config.yaml
d_model: 96
n_kv_head: 3
qk_norm: false
tie_embeddings: false
parallel_block: false
lr: 0.00227
weight_decay: 0.11
grad_clip: 0.5
decay_fraction: 0.306
decay_shape: "pow"
batch_tokens: 16384
seq_len: 256
Each number is 500 + 25 x the weight over its row's rms, rounded and kept within 0 to 999. Layers, rows and columns count from 0. Numbers have three digits each. The size before them is the row's rms in percent of the matrix's.

# layer 5 MLP up, 320x96, rms 0.124, rows 102-246, columns 0-95
106:508483498536555464450527484515455504503457448520533510496513522499482497511498491452537498496503482526518489454550499517499501485532495465516494478481499492496496537519466530528534536464435493530518480496492491480489495536509503486455464472465516524505520535479485507471488477502492528498
096:506532526481477573487516506501507528500429469495467469556497510508480495579536457471499505497509503509490480524518494521518492502519519540488534490507514523448462486496524499509452505484502510458503475504534516482487491509495482494503490478507535532482560525495510511497520500522490496521
101:470487465460504515522455566492471442482484534505482553534473489497495491464517504504457518481514522465478512500503503487518507513500515542478488482460498490483527472480502505515464501497516529540465482467489505505481475451506486549490486505500520497468504515520501465489552489523551497470
094:489515547476508494513504482487532463464500508461501510500504503517485488487463496537485533464440523455466505459536540538501541478444506495554509539499529514501465534503485470454492513494505515494544515520485501486529492525514491491498507482538470518518515487507492532483523535533495474476
096:488533542510532495500520517452563493517479455492523527521550514502543503491506474509522474483479521485495460477504509516443455499487491526495506501465519517503475459521505509533485518480547522505560473488486508493531486474473529437500504507518504522523471531485495492502541502484496502479
102:501518457493496527493485506492519473464464519470480536484460544522476502456482466509449523477515527503508561513506508539498535512475494528538455497486510504478490491512538469541489523546489536520480500481544518486510472472520522497520510499477442495505545522486496510460504501473499504499
098:499533509524487483538514475466499516493543503492498503530471435520503506503473477505491495512476480487505529491451524503499486510459521541483478544476475482448510466485439504527482510507503512500479505523479514500496503511506528542477509493524512545462468495477504506489588474494485532525
098:523493506495541523520504483521486480522506461490486516558542496521517541482519517462478482527520522506507441503520506510511509539472514535496462516505522473502507500481518498512499536465508551492485585492480524467531462487498524525501530491506537492527478489494499522543470528501489494455
102:472539481509520556503485511513524450539490486545534495509517471502492511499505521490482499533478532472514528511516488487467487501500507539520508475480521520466484552494490478520549537493567514512439485492498473516530514484476495472521500474514501468496471486516469526524456521496466482535
092:510544460498512517549504448501555507504474502555495538471447473484489476511506476483536493457472530498522513468494483519493528520484532525476527473486462507455459487490552519511484489478515507484485489530497511481478510482493507494520519494509488470489515471514512472537487449520478536489
097:483558522499509525505501480459506483489536529514494545548508474453529541528494511511519475484506510482508507512536449506498498502537477508470483470501462524489500493536529491505510477440503519493537484453467497505481521488538524460491478537496494490512519481444497522528476511513486502450
104:495476484492557524524511482448516505502483498522481508540510486499502499531505518468528480492454531512492563552493465520537493487468528532481460507504503470456518493541511493503518483520500517473474492491549547459503509512481503513502492480497462475479530497524498474493473469519481481557
095:518490472483479470507537506532470528479495540468507473513517498515489499519492450490461498503490507508484503479503523549472521533484460470458512524506503486461480456459527506450524513479490472523537529570482485527474487525452491489499507493506496506519475480495482472495528514535558504492
098:508496524495484487522497521526481529474504513458498514526512489502521487497533527469495492467498526513549517496546534484462456535488510450497514474511485467484482493501474475505455461521497528541470495503463512469494531503502415527459517505531475495492491487503497527493507477504472560524
096:466526477493516498489463527494550509471478494453482510534530493490501504520501539531529479451487514460493495538517496489482535488527534486553516500508513514509527505498522494477496484511495512475518501482489516476492450518488466544565467556504523499519539547519526482468468476495483480502
099:489522480467516517506524473509514495477483480522463549509479484476504422471496485499563500531539503509498516493481495475528489477468515495464497525484501476529477518526484465501490474507542557506514476491475494498473514516502539502434495465514504491481512430477519461508512478502509512494
098:512479494494505479497500468483547508516487513472539522472508507505503488522474507551528484485492469505480500483492460489507498482509497543503481454568461526485492472500500484540537466450483533515526466493490478493538466508537524456441483487504478513501486512503523479509497498550518496446
096:528505467496510479503496495529492549473476495523478500572532498496477537501509501485505480499562460504505508487513459459505488461493504449503486481555476484488527444488496482519489494501473498466474499492501490484487471495463494435500501504493495492544486491523500517453481457521503463473
084:475467441473490501489468510501496506521542486514503483558544520483481516488480511500488503494508475477509485488487490527486474515539481509535516520524474531522518491504489510552480499483439493489492448510557505457510525508501466468519501486575505464512528498498492467479478482477482501540
093:515482526491509492529537498465516472471478479479506512460521490498520456507503518486466482503530497532504514465519526514507474524500520437466513523528543504547500531497488505505482499483530471507505542483496477478479524494505507531496464506482439481504549475509487508531433550507516543510
108:490509485533466483496477490497467501501490492510480492503456489517509488477493475490542514525491553519495517524476488493490496525477537499507538510480526499475484510554466493440483471522461504497557456493523547506531484487505512477523525479479494468503481584530503463504532476507528519516
093:523483491502519475539483462501510567531486521514506506505505457513512495486506522469511495448466514502491444478493463515481485477485515541492536495516528494487476484499491512462512489517537492476515515489462537470494493483535534536490520525489428488531519535509495453515469499532495459487
101:544485484462462490486469496555524488539498465480504534494483503487465504495467538503478508507450448466481541491468510502512501502459446479491490492508514478494547483501488473530484517478500462481498458520486503503494483479490522524542507474487515494552451551518499525531515512518515496498
098:538527463515475513537510494526556493509506519472446531505496522495489499494512505522485512507513447521476506513486455504531529507438497499489477521493531474505523501471520449484510501496480531467529446497490538516492480529512541517508521480557506490511565517469492511513495540497509489508
101:518489485516528540537489543473524499480508475481522474486530483513501459527525489463495486507485498516485494507531509477524464505496536510480515532503545543460534533477479494509489465509512470522468494506545572449516556494508487531518475453498516491490510516508517516501460495459483493514
104:513498538498541505556478515475530517459494494544512486510527540521489493486501503450543531514502520511513480504501491432528533544518506478518506477491497506491499545518473469486441510468487499522515509514477544489476535525493482512508485482537467469498513539513498505522551504522467481493
103:495505554504535508512458500523491525496538508491460534483522481494518527480486505511477496502463512460522532521499484460490498523512515480506501504525510563490527511485507528483501516522519578514547478511464491505496508480508496552522484524510490525511480462510486542488481512552491438471
105:492504473493495499503478511496502497522476464489494522510523504469488523529476487539525528518535505489529456477472459487517528548449509521486527493436492498477531484533409528525496482490441505493475503469458517507487535521520502484453517484475516497495522520495487503511505505511469493477
107:505475480464530510523492500462502534502516488507548487497468483463515466520454550484520519524515465491543509502540491459536518474554499520491472500466474490501541463497466480502497504508512453480465497488487496508451509500494451500522552501520520510516513519526496498492497500535538544482
097:533489482481468484511498514548505519533504510558523513522494481478446477503501446493480501461535477471473484454527533519499512500436464520500514493532497480508503509466485515477507549481478517475466527491490493511510519533508502485481504493535464518493479483498477532559541497535517489484
100:486508499524512458498451484471541508492428480470482503508410524497507506483468480475467518515524513495514497473476516498508520519498502475509442530509495487525508500482490509489491503518478511506511497480516510486549498534543488495554530514506455512467450501524506474479471478478510533509
106:528517507560503524494509455511472489569522469535553502507516527572482517529516452469511476509496500527539482547535485461495491499491493515523500501534496515499493517474501523495502531473489534549515531505484481508498491524515467484509479497508519495503524481498527551505509497548514503488
105:486494518493487529530448511493480507527498489483474492513455520520568470541518496501504504487463539491501499483509466475518482448513517510462472498497506472469517491485483510509442473448546489518457486500482528496462504462508462513498535477462522537479517488487517510529500500493480473458
113:536521482528492501473522518495512496422508490509465467467507522512476517511511501468520545476532536438507506545508528478499514501504539458481523570496485498520456461496526477515480502534505529503514493511476489488508449471497469448472489495485525471484483523485483495499501507516498505495
103:536538540533523486470466489518512549483505495468470521500488485490509495470477463491503507509484441503518496489500537517494482527460464483536533534495494509498487527493497459483503479519478572510493477547472506527519476484527488539492467482539471514532485491521496471526547484502517520526
092:478477493459483540495469518475467489486477489430526515503521531528486537463568491476493547489481520470464484495540521491512478517534490553514503485486515447482477507488484486465467497520500513486492472486510527504477505457520491542500493498467528481490466523471464513497500477511480490519
100:506465497500512498511506525501505538484532475549502468516515519459522447479495538520547473507498501527550495495472466511511456523546517465496514493485492499541512483514524494504461475479559519493465545480500511479501497512494525518521499468528488440499510497513507486472534505544536485469
099:493489539480511513484525509511525467516505504520497493496523489475529516458502509488505502511515484568547490501466513503478558489488504478479531535511520479489564485492495520535519533495539489496495519522469528479520524505467491485527488513539480508500508542505512480561532511520530506579
099:485480514464504504465491517495489473529541543459501487502518513551510502443522489529510486490539502484513535482501531530483493529467500543503502550443515491483527479500489473516519530497535506540482499468493491499514468456535526511478515481519477505484439476506477484503529458501514463477
110:492479484483507504521516543489486477518510495503521511520546498498517521531513475511503494502508468450496506507556503516540514530510483526534498506548517548443478547480563527486441480528509509544507518474539507488503505481527532498498472521501508478500540501475480464511526489464497463516
111:542494483537530513526503513506543485495524494469527479471522545525527503539510524511495470535506523492454503512514472520496503497481535554483459540462527478473515486503501498495509546494501527484483531499494493458501506537510510449452443508498475499504487502442493501517518475506481460527
098:514520509491548530518507461476521453473495514513452491440504518516487531515527513506502450520471522522522523476558511485450512458487512495514544479516523511485495558514473529502461528504513512494502513495517521497516472498486517496503488485551541537475515517487519487511514472548509480521
112:505473517474463509524487526550518509548532522472491450498468478486471527457499488492504514532507487494508520474473516476513538458540540514465469508490490481511512472473470481531480479491484489476491475492486496499477540481514515523480519529481467522490507458521479479576492456497516523528
105:572487508504510509500484498522523544534490486441499483533491486498497520473456508511484528547476445517481462454478534476518502497496451474464502479500475487518523466516493528517501504508516471499481508514499504496497475477508530560555498482520512487533460515521478528476523523488523510491
099:456503508488499527491484494461551517491480534485521509482518542490515523518488435454509495477502529548511490512549513480474467533551487551536495467499487484474488501459482509464457483479495532529540476481492481517517477477479495477491516511480525499466472484486530511500513474513469501478
100:514534499506483494510457490512472514516504532535477513527486474511520535470483462491500460506472491535516485483514501518506497502530480469476518470533468489473484481511565506556496455504529499507513462530510478494527492496505460511460549454501526478527471498466497492509527474550450492517
094:513524496504475495472554506488488460511519483473522508461559537506451566490538497508508482501488494538502478487510495479452548527508497477510527506512521541491523502528512515491506491511521494544477499505502478542502473503515506515466525488493495535517498442432490486509491468524464500520
103:523512567447520528504508519475535535500453528507505490463429471514512504517520462495494490497469510478484485500497465492464536493520503481480506473485510494534489515537491530485494538463551516503491469493481477470513534509500464490536524542454493531474543510495517504492507513503481504492
096:537507474452476491511475487533494513506507507527500519527534505526464534495494496486478482508544492529453485484482504498524558516495543517461524527518491503550479490500549461507480543498493484464523469574514480513495493489520560505492528491529502459501515470497514491501500482542504495507
098:465525518514522468484513525476484483453498477488480504460494532503506459476510500522533504495487502509484513555568494518525486542509533481507476489514533515537497512533487501481446542506501538508494525533485486460485517497530494557493498508469522495481502476439515456474522504480480473489
108:474519494454431551504514516490490535540519524523508530505523469508515497502504432472508510484524517547541510495484515527511538501504509530488488525472497496510506527503503493527486500493459498516510518492492501503479464519488494485518459495509505506461577527481522470504471480451547498521
099:531479509500518490497474529509456508524491502444456442470513517446476502520480537531451483513517522504533514535485503499483530511469499483496533454507490538475515494497492476489483477503489494468498448498520517499504470540495451489503528520491472478497512503545507465495470484504547531531
100:499496460446495530480469460496497503460520511470487562521478486498476460437512470495506471522521492518479532490510555524465554544492477494456518486501478531484503453470499482504517481487501492505529464511493481512510504485550511541516519507494483494494481470503482494491466495505464473499
096:475497519479504543462517517460483537532514482504501460492488478528501534498471530496572493517462479526538526500502505499459505477455479517483504502505457478491509492510473479495514441492521495502506500533505514511487486468552501506530511416518504514523492506477526498471522511549511505515
109:492501516458487499502486545529515479502524525488486485474542511499575539476559480511502515497467507527524502496492460494495498503549499490510510478496491520507518466556474472505472509494499527530444474455478467500475523549515469493482498487508541504456458481504510491498540483521513501502
097:473484520525463494491509532505503523520490491508503481495532507533497504494491504451536483510482512514465450460537492469521517447529486492476539500460524468499463498523501483497488517487497500516471468534448499491463540510488471468496507474506442492524528519524501470515535546525481541538
102:542509482493509514431521499502508499514550517504548527489517478515465520512461496521504504474499494525489493508500474456493489516493493447446521480485527470466490485540504493517498430479474464499516488527498509500499472495467509521462460465487467504539516485505492479559483483520468508510
105:480502492456520502493484513525485434474503500485483470522540543508488499489466472468499544512503484530508504474511556491500502524504535530539513506470517495487505541482499474523516507462512508466495514442560525511487488481514507519513512457496502535468476530544501502505537451503530527492
108:487491501513429494465494544546492521485481441512500507466470468504495491484488482549497479535459515488532500476488492482511522509468477516484502504466506508515529490527470496501537540476470482477471505482501509467500531534511527487524488490480542506485467513454491550521535520533497452495
104:489505516494521478500475509497532468457476527478486508509503543512488495446520468501463472489479520499513550494542497549530514453488478469488499529483497507506490448500551512476510483463470506522441484527529518518546492502490504519531520439506488501487501520496491530498545485472473506526
098:514507524493549473497462465450501503528528538516497466474483493529537494521502481488521506521476535499502501494541519492493437508536516543537565482535510480512494518523493495495504494504531464523483476517453513497517492500492531523510488473492460504483477481525484492512499418482509525490
101:506506477551491490529485500435503506506512512524490529454534542520457525531540506522473518503479518521520462513515489473479475493547514545508525511475480505464485471480473467522505472520527515499510508510491528489502498465517503484538501494489575484489516510525499499503521434524537490492
105:452499476491521552508500504485501456503444508521490504495531486532512515495503540509525501519478561490432520471495497484483555488547512509482502524474546509462488498523519458487481491498498439490495507540464456508491525504490473477512499511520513508485483526509498499453495517460485486506
085:473494507522487507468518510485486474508481471496494480519496525476497462517515533487501515523499513483515495531477496481538483446468470511519501493509450513518447481518477442521464456505517528512547521497433526496514459484467509470513529506494502544466514535528516507533524523525506458489
098:506539452481499519522502558440495489487557524536494491521534533466511520530517523477524516491507511495500454523496490495459493556512471481511514475518518501501471532506523499492486484548507486507474515499511505485452555488495472521518473519517499522500498532494503544518488475507451511541
095:489523523481471533513464509501550528457461532540479490505493493500476456507500533518579531479497489517453480480521516499544527499487483491512516486498529509450509514526481540474502502507528481476508508504491480479519482478502535492462494521468497506508482444495495484521454536464474485481
101:566498520496472531524500471519534490503477491511486500474499535531475503532525491485530515477502517505472479503487507543498562470483491538479516477500530498493513507465534483457497506488478451502534500485523506498507546541489558455523521467505496483465531536522502495513515486515445506470
099:504525520481532485442535509533509459539474529534494519505507535481461498517505512520517473510538482535552494503499493483518524501505486480481517498500502468465526459521490487503496522539479516504559465481478455503509472517476496503517528449471530510463500465505495526485514475519503507564
088:485481467518524495499487484564482548510507525506505507493527524519484504535488492444492512473537460475511484484486460493482539447521497495509490488488475515487504448530520488533484503509507501479444486503457469500524534556496471505501507526507512495508533566519514485485460489490489459493
108:536509480543474490492492515495530494465494500503521491508532490486525464501496523540551527494497478467457475478486502507519481510494506547531491498462523559524512511505503476499495524527494541450521511504522528468512527503512540499479482505479520473502527583539513477486510458465477478494
102:482495454467537501532466519507470502499543493462510503472547456558497514530513515499532494470480486501489497474518497481510467519453479498513517539515478507483490537481521521495519495484508469495474511490522513493492477493517480477493523471493534452515453481462500541488468480479441509448
108:476524536500511523500528566427515545483522479482541537494507471487539498574507488495520496459507538471545478502519494472482465505495497508477536519488475480490482511508496478457476477488490511500486500519499507477544519492486485509543510510500512494466448518507526515501524489540496488504
093:473517525523518476477480514530530473486471494523519492492501532487495444525507465501483515537471538480509517557510468491495448482454544470500485459500500534533499522544511511495488514508489534519469540526509487486509484498442496514526542515479505494503512469472521510439535497489492498519
097:549521507501559499507510497515468469468478510480487506489510510471522484505412511468543490492505491496490530548524497472526500467514526500476503467511479515500511504485528508522537503469490508527495497481450488508556472521466464447504501480523503527531521474489486485497469500473509551496
112:498486543508484510486507570487502511507506543483527488478527492541498508476523474522504490512471489527524499490534498464453512575507468471479505481489503519506504501517509486476455452506543511553482467555509515461474506476484484528504459519494473527497492481492499486504530484498491551510
094:543550520525504504527492469485490503519525478465492552493493447503509461540487508491509505523485499512485524490504525501485528493441507522503486511528537539480557488496473508503500489529445509548526495489522512540508455504507481516445496523495510540489506439518513479512513511501501520533
099:485468499495505497501524501516521530474545480458516493509514507522526471459465484541530491526478467504493514489477485522524505516506508505538452491516523480542490490531501490546509470516501532550499484494498509486474441513513506486471477466519469538543475509477476498527515548506446508447
096:493496510507520524469510526477462506529528522520531478508492522481485488521484535462513482527503525521503533484506521519498506491482519503514494531546463455518528502541441517506500492482502494537477498539540483508463486549486450535482498506566488528495488503543494479464489511551539517510
105:492482534543478452513472504496499538485496464522517456500508475500514457470506494554553478529476522475448502489497511508492515515463471442473524530497516525491501492499501514477518490509529514508499489505491470420540498489502513492484522532523460491518483491512505537558495517494495523504
097:555491456493502489498525512523499497539472510536484527452483503496447467481476511502449493501525498496513486453472481552507490543517512536520509493487526511463487505504532480505523523518461519501524500479525495513507488481527483505450490506469483436478477501493496545510460526465522491462
108:521518509512497461468500496480538497528496516512555502510480540493490503481471486509532507491532549542529508508511495487490507470464558519539538521477471515512515518529484534463500509507442487497472537482495529494505490553509516482563509467536478504516496480495506482519466523495507544529
109:483504543515504467494493475515512565503566519486521510453469479498529465485488514512467533497457533501524524517483527548448499496485522509500509539513486498530487502489517450485459495519473530504496522502487464475548473488485514545522506480495466507505491501494489509503458483486535504459
106:496502522472503443503461525508459484548527485495516484511491491518498497466471484459473526483508482481469466495501493541525516478515530519510541526510529512542448522469503512444486473485503499494467473482494495515496525460510464558533502516493526498507554512491501502542488522485503463535
098:493486506479514535540523469505508506501498497524493493501523486528518538491513504495480501476514520496487512481517533505421522521474491468523527497531533472417536486493484495515504478515522506531489556512518513447556501451508513524485472544514513487465511491499517464504465495532482483488
109:508518454495482480569503494487481518459475527506497460453480515517504527466499501528469450483528474480502500506474455494535495544473505466473501473470449474509482451524518559511501508507462519486485467493479539490492484495541532504524496470482517500478490484500501521488462513487488501501
096:469490462502543485506507515496484511525517440513534468501553523457484503551521504503501483543528513487463473499495462503495536515521505490490555495495504521473519537519472508496510488534457488470480499527498487485506523524555505493497514500526553503481530544518478537519470483543489520509
097:465491524490497530465507538492507511501490506534490552472499511506479509493529485529469473510473500478513455467541522543479509502524447542482510524517525508435509476450466492491489497495479481554516478479522523499494477487502548542506516528507514471465480487495505467495483458521528484478
124:480539499502489506559538536445505520503494522517502514488530556516469497549510538479510503493476438526527479474527479477530516533520488478483466516541480496500544498479483515456474502521486506519470509473485504484472524496470502500482460524504527483520529510503490536523486466524498521461
101:511515498489515517555522479455478523528512476474514527512499517520521537488519492446523492526513470502487521535473503426554510493505470482476442500515493499497510482498481482522459534532512491481513505481500546483486463490488500498477532490487521486491497491550518472494501536557513532466
097:504483514514485483474518487519508484515495527532527540514484482484477491471528533447457446479514490502500450493488479472508502520526465495512502505515422519513513494488488538478534510546464491502503500477454491532459513489492489503508454496477498468503477527510481556505441481509502485471
092:478489480518549474517476502460498494462490518517500505522490553501521457461533484481489495501526509529506532525526540482501455528475493514548525521501478515489472510499520491477489502554546497506520514461499525514491496494500481515467492441503546472504505501491508475473464467470498506569
103:518512502488488504471524525474482514507503482537446466511503465486485513511495499496536522504467543491427489458483508509475528465445521509525522479498536452511500514485531479509475499508536524512537534492521505529497485477476530536500561494515489529494493468514506455538524464505479505490
095:541453490481540473498505479464488465489513462505471514482510516536499464522468552502496463504479502571497501520489497503515521511478518489450510507521503505509483521465477524482534461455468449502499522508493496524492511511513489424535492495502472503493534539524494488522518519530525505486
095:465459525497531516492486490527495477535488528470504526506487458502540469447493505524460477540485507506496491512546496517457505508538531456537564517492501499490471522512484516526513507468490504537478506494513505547483507505545466507517497541511458511508473481539494495511554523507519499516
096:532487487489500508500526507503524536531532504495471464511470498451459465469503471470521478424504507494508495517508523521473537517488494503516530518539497479480497501513486492518488443504524514527494495504457476439532481514491463518513513442487479480509493505457523453493513483521468475528
099:533512538487458534507524512496490486469497482557481524511493512508484509493517513524508444523476493577487502499497506469508496485502463487526480452501489476445548492489507537445502524507526472496501533496535462523500482499495443496494477547481506479550500514510474496519475503506511508501
103:475498536494475432477444506501492533525502540545532503491498492505524497496520482501474509490535500490495513478533553484499516510486464477541511517529495514563505480434505491506448520482514439514513508454494554501491510494491486516509522503511495499462521484495491545520495497478524498499
105:475536509467495506505531487450491512503520506441460489539492509477495487518459483477493491491541445457498514520501519512512539509494493479488513514542512553476490490473443516519555490521447502523500488519505483515534477486472477494507498495494498494512535569494490525469494474511465505502
101:552496486489567472520471465474497524509506532485542523485522472509496508519484482503497486515508496486458523460516503545507512455525566494499509500509518520494553473498529516532537498493495516541500532479503527473443520487519520552496513488521495533500512456521491537524506489509499494527
096:505498508512482497485525478512520451493538520487461498459492511488506501501472523515487530475528483502456510472526454471558493475528505486515513507458523478549511497537464547530472539487470505467554479515537474519514490498528484505495505517475495526465511477441470516510501532497529489505
098:535534541494483464489537471526592454528509526517483485508482471474469541490456492493496503511505463546491487449482502499506533516502524481498538502496487447522486527505492503478484555502498520514498486489503488475537472500496493505484476504521463497539519521507487482490467493483462513494
106:515467497506473469503509495493505520525513478496447526495565467501486536502507489490493493521489459559493523513457466498551495521480496481466496493545490503475544514501524494486505520556500509480508483476541515519473523541523494484487484489524491494480560481520494527445492491496556501511
098:463505467537497492476506529556480476523484485477504512529461493512511503480511467530453512500505475493470484513492535534553469536537469475554445467496538526482507523484519511527483540504512487480505512492493522492485502457515491509515491508444524542494489503538493520514532540502491481484
098:480497487505499532470472507560551505492506485502513506487510503555486537501474472492540491476527477529514540510539525489525515502549459499483485499531499516492431501461472469512534510463516455483507478494478475496482470508512491485537531508475457533507494465494495501521487519537500510458
098:495518511527493455496513528520503497523504442522500480479476509485520470508523517492517475469462524428484484471490512547481489487516494515521498507486487483469534505491535518497500480510473545486503559538482490499481472522505527475522485470516510518533491567499488563500516531472469532509
087:495528495524514496480506496552446501523504497476485483555521503500466475468525538487452480512502527475486519527508506495517521514526503493503494498507493507492523528538526554515486510524505500495524488514499433509514481503456499489493480506493584533503500450503473536497510570507478512502
104:448507528444498477474506489498521513459506498443494494505492489510511444438533497478501475486532497506493528485501527499506471520512474515517502478471480516510537457485477459510467507527450507506475497501513534515493488495505496541522518471476541572491467475459520516502506482497495530498
100:559477445472476551524532469508514518506511517506530498456515497514488512481492510529497493469500464517500498520446544494482480476501525561467505442490503470516456471513523479513490527511491481499490480508429500498491502498496513486497497490482526496534504526557516524511519513465483487485
113:482506479510472493462532488502486490492479557498485535475496472516486505480527554507480515497536475475506451505483534500524492473536476491513473468510505502439507482488473509494525507520495516483496513448519516510504493483507504451507450473495539448469513502476520489487499491442436487472
090:489532481528493487504515551493488501474502478510509486484484502454524467508527487479518503551496506495470496504540468554477494525475475482495476522515489448487540519499502514508499468511554540521476497505545516498505512473477487528440500518511468499466493503441498457484513451544521493515
104:470502536491520488519469552458524494518450499477510499519481528484515485494528484501452492513494473511516496501509512492519466567475498534502482546514507447487469504493517523525466448523512502517510548563517515491511495505506474503485519460508463526491520499489511531545491452504518510523
101:508488549509498485521457490477522519535505523488527540549493476486539488528482497515479449503484496513502491512532497483485489488517506524483460511503528525470509499493489539504480467502512511445529504471543530531532515470474551519497560502471495497456477456538507522509505531481487458496
103:459469492454480473479472489471524531524421455526515543480508510494518501466536485527508504553485513472524511484519512531511528509520487468529488504501509532499510483473460485512500485506522529504455522492511486501477536500498495523493544453484503469504487496494507533498487503500421504516
089:524524531497515499494518501459551512522468460530484511496509554463510532511480489476448489499514525511497534510526547475485542517488522497518512542507527493480519523502455484465506475538483522497557496492492509478528463448514504482507496498492475499438534517518489535490482469489519518510
099:516475483521469505510529480507507533494480504497523496508489506454488511451544524545503481509491476527471507469466515509513509527503467474496510433478499454503489522533440499493478505524473520440495475521556466515506520509517484499519486518501522509491529546514496537482485453548486498514
090:473495499541479503455505485484494510533547529501530461521531498494523474510499510521521456532467547493474563481494508478476560522514497497502498502523537478507496485462502495528473515515543500520527477488504528478485520527489454492526470469548474512515511505519505525528521530472519548502
099:536492536511505499525486469498482534470540460506486496507478475490519520513532451470480524476476465487478499516489506502515494466507551536501493487506503516465540503479523483485503524483453524479503508538522513508488471479541504502522581485475507502485483472525493434477532491534509462485
105:495546538461553487502470533470476503493498475533483514490528548500478528478527482481484527513476502512503524502524469457458517528498469508537511503516508516503487530502520520495451488492524490472497537452558521484541489475496479495490526487520507507481494533493490533540464479496551470487
100:507497456413468544486515496516528514526527505507491497498499481506494523459498476484544540451549541546497489494485514509473518515465490476558533536514538519481499484493490509479512485471499517476551484508473530516500488495504488545482518483528502489528468524489509483507486495486530517488
111:525505514468495522517526484518493494529500488534469450513492503513472467488520500493502536480494495487541566540466499524493489525519535470482502476539485511486513455568495481474501511505523513478511484531466439483538505504471474474477539483456546493528483478505495502528493467518502481494
098:529464513477538530464488498503555482453502528484525473485472514513476460480515529499522499480540498502510455509521516476514499483525502504507458486516536493521492483505481504516514529513540502486542507513464476489517505500498522484542473481439527501547479460488484535551522512503461453489
096:507491539504506500503456497514488523481518496506544467503509507495531470500510485419516489493530474548479464486476460475496503494480476512506477462494503534514544468491502535514480480448521462463503495463510514502470516498486544546510542482537476494462506480500499532513525523466484513529
099:488498535516555553527487541510515462474517501486508514493522527513519508505502477494492524497460505547483508469475525510479520530479471470492491533523544473522503525464535525493482507515499483506499464498507516540513501483542517511502515518532437505472559517497482497516516527491541564509
102:493485497516539525509470524514497545486513460506472527454460471449531465481470459499523467486494518521480465492512519530482483499462496526465479481477519506536508479497484465522509497478504503484548489506537478473463500504452488487496507492500566515489542527524510461490508489487524524462
092:493491488547486491493508511510470561517545487524498472524460472484494491485524478484451509477470486529517534455522513519483500476527505446498527513447472455528489505487478506573502491480504528473469524482529502518473487451511484527487527515465506465498502489466492494486497462506508506495
096:510500526498534442500510512508505501501509486526517494526503497498529470508461481462501495549475501469499493482539509481485521464530519495522479519529573572509482498492535554478521516494490483527514527507515482529528489449501527518499493488503479510504501446526483548486494516488444517502
104:481509496517479523444511524500486505500539538476515507489502515531511554484546505493464501465468471502477483517488535468538478523513480508488506451475502490524483513562457527509534489506544506517506509474490499502522488441507506473523480488490496499513456497468470492489486540490541469453
093:498519506463491478486488515519535487527510475488481526472478505498505488460475519486529514495512452451495478471508504522470504518553524501504496490521497568473475495499479482524514470522459482532504501455476564460537482510524493543496548464485512506514485502498503527493514486494481490431
107:495511493488457504453506503507484478512472516503514537493520491491480532483539542458477495536477515487484442497472553500480526488497469517482518525514545526523472508481487540502482529511549520506497530554494506559522509492520500473492482476503498486492497467541482523490485533483491436477
111:464495513525473493524501488486472528503495500438493532505552459521516491517516532477492491520487490540467515469475529489497520525478482497485461504494501512462490477506504523513510483493504483499445496474502514568454453547488484529453506501506510544494520532527502511500527547501515537462
105:501526479521525503529481485569458515477504464471520480486488555513457473533504548511505479485492494534495533453501464444557497475506490526529465460509477522454513517485532481503520535503494460502471503488494541512484471500491517491497497525508482502495525522483497523483485518482527473505
092:525478533490484524553510503511522507427519517478520520497515490497457488502456506489473447525493484494496537499492495452531502506484465450458481512504512528498486493466553527530555506488511516515500518481455475483466491528462522495500529502479496480507474481479467503500464531499479492472
094:474495513492517540517506536479511460500480536513535461484475500518499481500508451502499498464514495434527483485529470504454514520539487479483495496509495504467463496496520496489480427512498507516450425499493514507510552496490470493475497479518483528478484453492501514551510504481502512485
093:498477494457517482486520484509457465542517511484444549508533539506478563468496497512472471459485496494493513555478456521495523487487491511494485531482491476470517473522451525472473496464492509483500492450500533512507527492465513507513495443523498522524483461504499502500502499477530491520
102:533555492499527512532477499509530479482461446499487522474520518482505457538517532521481472466459488508491535534497494501485508476463570547483498477507531479471501508511492553518484449487487489485523498482530510512520529533490532483492490504487478497531516469488514496481448510494534502492
098:492477460494462499525509529483543530506483546495474497491522437520511492465496489482484468487509518529511451453474494518548473508461519493491514461521486494491517479530481499533499489454512513518516542499520525523461511516488488471482467480537509494539465522502485522516507548462464491516
102:534493505525490511504521486534504491518496475519545505508451567472465524539521467482500515548501487496486489471486504496468541466459478506530540504483571519482501540478493483496485481478489503466511509489506516482534516486464505528486503440484483468490499449498527495505505506523488466526
099:506476530519463522496484528465513493510487483536523507477475492511535470473518492536494486479501519501498467491468488499438514526483468513532518517462506477479508534494468515533458517475524523538503507525459505484493455481519511482504484524497548481493439513480491539548545506499458500461
097:544479490538532471459465494465465492482475498575496505522527503495461504518499474458511507496487507463506442494522511487530502439506517531464524490508505530499468469492495496487511499521486494498493473549472511519464490541522493533521498511504464471521510518561490495520503466518502515488
110:497540522528486469524477497458506491514473502516503498467474582492466497495533511488480516487477530494538499515504472473480492500493516507426481499459496518513502445479501553452505517503501475478462491456514528515504504462514487449522514441484513480504514493523497491500479502491484505476
108:506494495452519556481509485497482479521485481494473523526504505483462540472503463496455520490461505537495533540493493504476505520480525505480521492484491442488459532495479492508525468499527524495509490523549560482531491498502508529523520445560523468504482501495498537463467506489506495480
102:499495511484505481491464470488501520513504484516557547510484515516495529468473522514461490503457488484526490490500539494478518529530500537478532520469491512443482472507542500511505515489484520490517472533491484462485498489499497528509512538497508480510500482550487518617491479490484491486
092:500516479482445484503503497496460495510527503500515541466533527537504494456473459495486494497498480522540523491480520554496481511486530454489489496439481504414545508541504511531534521508507483456505510535526487499487542492486495496487514504478493516504488524522502460506508529494469475506
096:503513507466513513511477498515500527481512510514527494486475512506506527526490468581492492479502551515549512524481511518509479513515508515503554500468532505506474511540472504517518500531485523475542483573524515488455505521494515474525529525440466514513500492487530508487489463467484537525
104:562486519524528491505528490513488483495540484480500537527490499503500420510509516485470474511528489504462494482499475520513511460450496478494489470501495460522520488469466520471537556507498506508478536504473502497497487529479488522513488564549464524492496469487475457490510526516492483520